{"num_key_value_heads": 2, "positions": "rope", "rope_theta": 593000.0, "rope_fraction": 1.0, "attn_scale": 0.186, "init_std_qkv": 0.038, "init_std_up": 0.038, "init_std_down": 0.0, "optimizer": "muon_variant", "batch_tokens": 32768, "doc_mask": true}
Each number is 128 + 24 x the weight over its row's rms, rounded and kept within 0 to 255. Layers, rows and columns count from 0. The size above them is the row's rms in percent of the matrix's.

# layer 4 MLP down, 160x448, rms 0.0716, rows 0-92, columns 320-351
size [127 103  95 106  95 102 100  99 101 106 101  98 105  92  98 103 100 106  96 107 101 101  92 101  99  96 106 106  89  94 103 104  96  97 101  99  99 108  95  94 103 100 100 102  98 102  99  93  96  96 101 101  96 102 104 100 103  94  96  98 100  98 108 105  95 102 101  95 104 100 106 102  94  99 107  97 101 103  96  98 101  96  99 103  97  99  97 100  99 102  98  91  99]
[[140  96 117  95  80 103 127 140 126 121 184 139 183 127 141 164 123 110 121 117 120 131 151 113 129 110 100 124 112 153 120 144]
 [110 157 106 133  96 148 126 131  90 127 150 119 156 127 117 131 110 118 125 128 107 110 164  82 119 159 137 125 147 130 119 161]
 [110  77 118  92 128 164 130  88 149 138 122 127 152 116 160 133  94 143 141 128 145 136 127 152 120 122  95  69 139 145 171  89]
 [119 116 135 134 131 122 141  93 107 138 153 111 129 142 126  91 156 144 108 146  94 120 182 137 121 108 141 113 134 143 115 135]
 [148 112 135 136 100 176 170  71 135 156 154 114 116 133 147 125 158 126 117 126 125  81 104 137 119 157 122 162 120 102 158  91]
 [103 103 127  83 108 107 132 101  80 149 156 115  94 151 127 143 157 151 120 191 170  91 139 154 134  99 133 160 110 105 115 125]
 [153 149 143 151  68 157 118  87 103 113 113 162 184 150 150 128 114 182  89 120 150  75 123 126 127 119 134 158  97 122 135  97]
 [148 142 109 117 132 136 177 127  97 128  95 124 151 111 136 144 120 126 152 153 120 130 121 137 138 137 152 159 162 151 103 140]
 [124 170 135 156  77 115 120 116 103  85 161 144 137 121 105 106 131 107 104 112 115 114 108 129  81 145 129 133 140  84 131 123]
 [ 93 129 142 123 144 134 128 120 150 134 110 149 122 118 157 172 134 100 135 148 111 136 135 162 114 121 132 138  97 169 156 101]
 [140 154 125 125 117  73 129 140 130 132 142  89 134 116 147 139 163 128 127 177 100 100  90 141  87 112 126 141 117 139  94 111]
 [119 134 191 140 139 121 153 120  56 130 116 122 171 142 127 185 186 105 101  75 142 170 159 137 113 141 123 142 178 168  80 136]
 [101 118 145 115 130 115  88  73 141 129 147 133 157 100 137 140  67  95 109 141  78 151 126 150 140 122 112 139 141 151 132  89]
 [143 140 163  69 150  92 108 113 170 118 123 125 144 123 141 137 152 127 159 145 109 159 112 152 161 124 103 145 161 144 138 152]
 [141 132 136 122 136 125 130 113 123 126 148 108 129 145 111  98 148 162 113 141 126 155 104 181  87 141 110 106 122 108 137 150]
 [149 169 100 176 164 126 187  85  93 124 136 115 104 114 134  97 112 151 155  93  92 135 177 119 135 121 118 180  68  99  92 118]
 [ 99  90 164 113 163 107 117 128 156  95 117 102 158 180 109 149 116  86 143 130 132 138 119 147  94 128 144 147 133 173 102 142]
 [136 137 134 129 142 131  84 168 143 132 186 154  87 158 121 124 135 123 126 165 119 148 161 136 121 129 132 146 123 102 111 117]
 [142  97 100  99  64 162  89 124 110 182 118  96 107 125 134  79 157 127 126 120 115 158 131 158 142 162 165 142 123 147  95 109]
 [165  94 121 121 140 115 124 168 157 100 119  90 131 135  80 137  99 135 142 133 151 128 124 125 134  99 185 169 126 144 131  84]
 [119 101 114  96 155 112 114 103 121 125  95 115 115  79 148 128 149 130 147 123 149 119 137 129  80 104 142 137 156 121 148 146]
 [103 130 158 120 147  72 144 126 119 139 104 160  99  92 122 163 119 149  91 122 120 134 115 173 117 139 108 141 144 120 132 132]
 [109 156 192  88 111 128 125 135 180 133 141  92 186 135 105 126 109 135 140 137 129 116 115 100 164 158 136 121 129 158 117  96]
 [ 75 148 123 107 168 100 111 111 126 124 144  98 124 138  78 133 152 115 149  62 135 143 159 147 146 146 142 171 180 134 125 155]
 [118 109 129 121 113 127 109 136 121 111  87  98 101 122 138  76  83 136 132 134 138  71  84  99 119 106 151 127 168 128  95  99]
 [133 172  79 135 166 117  96 144 129 121 131 127 134 135 151 104 145  94 111 137 114 137 125 119 138 101 133 136 129 187 162 148]
 [174 130 174 124 153 123 154 125 149 176 118 169 134 174 153 120 122 103 123 119 146 115 126 124 115 162 138  75 128 160  88 122]
 [ 84 158 142 150 108 117  77 135 172 119  90 122 131 105 135  67 146  93 169 100 173 152 126  91  98 185 144 107 139 151 152 153]
 [118 166 110 120 178 114 167 146 119 149 111 178 109 142 115 123  82 116 135 119 113 134 165 145 129 145 157 146 125  96 109 123]
 [ 79 161 136 170 142 126 155 143 128 120 110 112 106 103 151 155 150 164 128 112 145 103 131 121 150 143 117 117 147 135 118 103]
 [131 106 158 145 122 101 105 103  75 149 154 122  99 135 128 133 136 139 125 144 138 103 160 121 125 136  84 172 140  99 140 157]
 [152 145 158 178 175  96 132 132 102 121 137 106 138 141  94 137 128 147  98 111 116 186 151 106 120 149 108 124 105 118  88 136]
 [150 159 147 127 165 138 131 115 119 131 125  68 124 121 129 149 111 104 145 155 125 130 124 140 133 115 137 110  81 144 120 110]
 [111 147 119 146 111  96 120 106 163 105 114 151 152 133 140 104 130 154  86 164 104 127  80 121 138 108 156 148 117 142 107 150]
 [158  88 144  98 132  81 152 132 111 106 127 134 142  76 127 143 139 137 104 138 163 135 130 135 137 113  86 127 171 129 153 112]
 [131 120 153  98 153 152 117 128 148 137 118 139  43 105  91 132 125 103 173 169 123 130 128  89  98 157 115 124 138 131 131 117]
 [129 146 107 130 126 132 142 107 151  99 183 154 119 104 118 106  91 140 174  93 134 172 177 132 130 148 138 164 136 142 108 124]
 [112 148 164  85 128 151 104 115 143 155 123 111 161 109 140 106 113 151 127 165 123 115 156 134 108 159 111 138  84  77 143  98]
 [142 143 129 139 151 140 177 174 163 157 154 128 107 123 125 137 155 119 121 106 127 134 130 159 181 120 128 106 119 171 138 157]
 [112 143 117 161  76 115 147 112 134 181 132 115 122 114 135  98 143 141 133 145 180 128 128 135 116 132 140 125 122 133 123 139]
 [143 130 119 116 120 157 144 164 109  97 119  88 132 112 156 137 137 137 136  85 107  86 144 129  77 129 153 101 135 102 149 101]
 [141 146 115 143 120 129 118 131 117 155 145 156 108 103 149 112 127 130 152 140  91 118  74 104 132 125 134 141 178 152 113 113]
 [ 94 137 168 115 107  92 124 137 151 127 155 153 121 166 126 138 147 170 134 123 131 121 144 124 146 124 116 143 176 146  83 125]
 [127 150 140  94 144  80 143 105 122 184 124  73 160 182 125 107 124 109 143 118 115 119 183 102 145 125 126 162 127 133 113 140]
 [101 131 124 138 102 132  94 153 138 152  94 113 136 118 113 121 160 175 191 113 129 128 100 164 150 142 126 131 141 166 130 148]
 [185 175 114 106 128 138 127 142 179 155  96 126 136 144 131 141 108  98 148 155 128  80 121  85 133 133 123 125 127 123 134 114]
 [117 100 141 111 117 129 123 133 141 121 148 139 136 130 131  93 160 119 131 118 164 185  97 131 119 130 143 122 122 116 100 138]
 [118 178 118 131 101 120 116 118 104 110 115 165 147 129 115 124 108  89 106 120 164 171 136 137 116 115 123  91  86 104  85 161]
 [121  98 162 140 136 121 121 101 126 168 127 136 140 117 134 151 137 167 132 102 135 163 134 174  95  87  99 146 139 144 154 126]
 [ 89 123 117 147  98 141 148 120 180 109 175 146 114 162 162 112 143 115  88  87 108 140 131 135  88 113  99 111 115 112  92 140]
 [119 151 118 125 107 103 121 138 156 126 150 152 149 148 176 140 115 128  98 115 111 136 124 162 129  96 150 134 111 111 136 107]
 [157 127 153 144 134  90 109 124 121 118  87 139  99 111 126 100 104 130 122 133 137 114 121 102 107 110 113  96 128  82 142 132]
 [138 125 155 152 147 155 106 153 106 108 180 123 161 107 120 141 169 100  83 117 137  99 118 140 128 114 159 148 122 122 118 131]
 [ 88 176 170 113 119 171 134 134 148 145 162 115  95 123 118 130 105  80 135 106 132 148 112  91 115 128 107 100  93 129 127 109]
 [152 133 124 139 122 117 141 169 134 115 104 108 130 121 137 180 127  82 151 131 127 120 102 103 113 153 176 159 119 126 156 110]
 [136  83 102 168 121  74 133  96 140 122 134  95 121 131 138 108 120 111 138 123 102 124 117 104 145 131 140  93 139 137 132 136]
 [121 121 138 128 137 170 168 128 146 103  71 137 149 143 138 142 127 129 134 128 133 171 110 109 111 163 117 126 123 155 119 133]
 [164  65 134 119 116 135 123 148 131 175 134 135 123 122 108 120  96 114 129  81  94 119 123 138  95 147 120 151 131 131 108 122]
 [145 109 122  97 156 136 142 135 118 121 137  99  87 175 133 123  65 139 139 105 117 162 137 156 166 141 118 120 102 152  88 161]
 [ 89  82 110  92 114 158 193 147 148 136 142 115 147 116  74 177 148 106 135 157 156 133 132 114 112 120 113 108  99 138 138  82]
 [132 141 164 124 133  99 116 136  72 143 117 106 136 112  78 140 120 146 131 112 154 155 104  92 148 118 123 115 144 121 108 129]
 [129  85 108 103 152 108 116 116 136 125 141 144 160 128 128 117 157 127 133 133  93 155 133 104 149 104 116 126 125 118  98 130]
 [126 128 130 138 133 128 117  98  85 115 123 105 178 124 117 101 136 151 142 161 124 103 146 147 123 105 134 139 145 138 143 113]
 [122 117 170 140 110 128 140 119 188 124 106 117 112 178 120  94 139 146  99 125 127 122 127 111 100 109  66 132 114 115 132 186]
 [107  85 128 187 123 113 143 142 109 103 115 157 111  83 159 153  98 136 136 130 116 118  97 124  89 127 151 109 132 140 143 136]
 [147 117 130 145 151 148 122 134 110 109 152 165 119 153 130 170 127  94 109 176 141 141 116 113 153 144 115 145 149 128 170 138]
 [101 138  66  96 130 142  66  93 153 174 145 136 125 117 135 148 134 146 202 147 156 148 114 153 108 124 117 184 144  93  85 114]
 [145 131 111 123 115 160 126 109 128 155 128 165  75 149  87 143 136 130 101  90  83 122 124 151 159 118 134 122 176 120 152 136]
 [111 144 125  90 112 168 111 133 116 141 105 140 100 151 191 132 125 108  91 125 132 111  99 143 132 119 139 109  93  96 142 114]
 [ 86 131  95 135 100 171 139 138 140 107  95 124 112 141 139 123 167  98 110 114 118 123 161 130  81  93  83  94 100 131  88 148]
 [119 142 152 132 126 146 143 152  93  72 103 126 146 137 143 113 145 138 163  95 122 124  91 184 151 141 142 108 132  95 109 128]
 [111 123  99 150 118 151 119 147 108 125  82 142 145 159 163 110  97 127 157 143 167 131 151 122 117  93 121 101 169 151 146 163]
 [ 74 135 125 108 105 124 135 144 146 127 127 124 130 147 125 145 134 132 126  91 108 130 144 160 132 113 138 145 112 127 115 125]
 [154 132  99 100 173 108 116 108 123 177 160 168 119 121 118 187 154 102 151 146 118 141 114 127 114 136 109  89  99 100 122 113]
 [123  90 116 150 132 127 115 181 101 149 100  85 148 140 153 177 125 104 139 135 149 126 107 139 122 130 172 133 101 145 116 103]
 [136 117 128 141  97 108 120 135 144 124 135 152 159 136 148 155 141 101 119 126 103  88 117 145 145 126 144 114 100  86 154 134]
 [139 105 162 154 115 155 109 176  93 123  83 156 123 179 142  97 159 120 111 170 134 113 134 154  90 112 149 135 127 132 143 133]
 [104  88 107 125 125 100 134 116 135 153 156 117 111 108 104  90 161  76 136  99 128 133 156  71 116  97 124 131 118 126 146 156]
 [138 149  99 129 145 135 125 140 123 172 111 125 155 112 129 145 103 136 119 151 118 137 157 137 146 125 130 126 145 134 117 123]
 [133 117 161 149 115  99 143 155 119 103 134 115 141 118 153 164 132 151 109 113  99 102 126 112 119 169 121  97 156 132 127  97]
 [136 145  95 125 132  78 111  89 158 165 175 111 144 136 146 121 113 146 109 108 127 139 132 126 140 112 130 125 137 113 112 153]
 [153 113 156 116 132 149 130 120 150 107 149  84  98 120  95  85 159 117 153  98 114 175 139 125 144 103 109  96 121 118 160 115]
 [140 108 106 115 119 182 144 127  78 117 138 129 121 171 108 128 140 111 107 111 154 124 115 165 127 155 142 148 134 139 188 121]
 [131 120 126 177 110 104 136 123 133 122 123  97 107  71 112 126 140 149 130 118 159 134  98 129 143 145 148 152 112 125 147  76]
 [149 108 174 158 131 131 163 127 139 129 128  93 124 119  89  77 103 100 101 148 123 139 163 140 120 118 123  94  94 142  87 137]
 [149 136 120 105  99  99 100 134 115 139 111 100 112 109 100 133 133 138  91 156 130 144 108 138 124 101 128 119 158  52 152 149]
 [ 91 106 131 129 118 132 169 107  77 112 118 102 128 150  66 148  99 156 120 154 134 106 122 166 151 153 135 161 132 157 100 120]
 [141 153 104 117 189 157 121 109 132 107  87 124 131 122 140 133 152 107  93 143  96 145 116 118 193 156 127 156  81 158  87 170]
 [110 153 154 147 106  95  96 136 131 133 160 104 125 105 128 101 135 124  81 103 112 131 142 103 120 114 148 133 106 123 129 148]
 [138 137 155 169 124 139 136 128 144 136 149 130 119 144  91  98 159  96 105 118 134 118 167 100 151  81 156 100 131 103 148 124]
 [121 167 114 161 105 173 202 142 177 134 113 160 110 106 140 124 143 132 146 170 163  90 176 122 136 121 100  96  95 148 118 154]
 [145 115  91 111 152  99 135  91 131 130 123 108 144 126 117  95 139 162 115 134 145 144 143  99 139 146 117 135 159  86 113 137]
 [100 124 119 145 119 124 116 134 119 136 149 102 132 149 170 145 124  98 137 127  96  83  72 129 136 122 165 119 168  85 147 137]]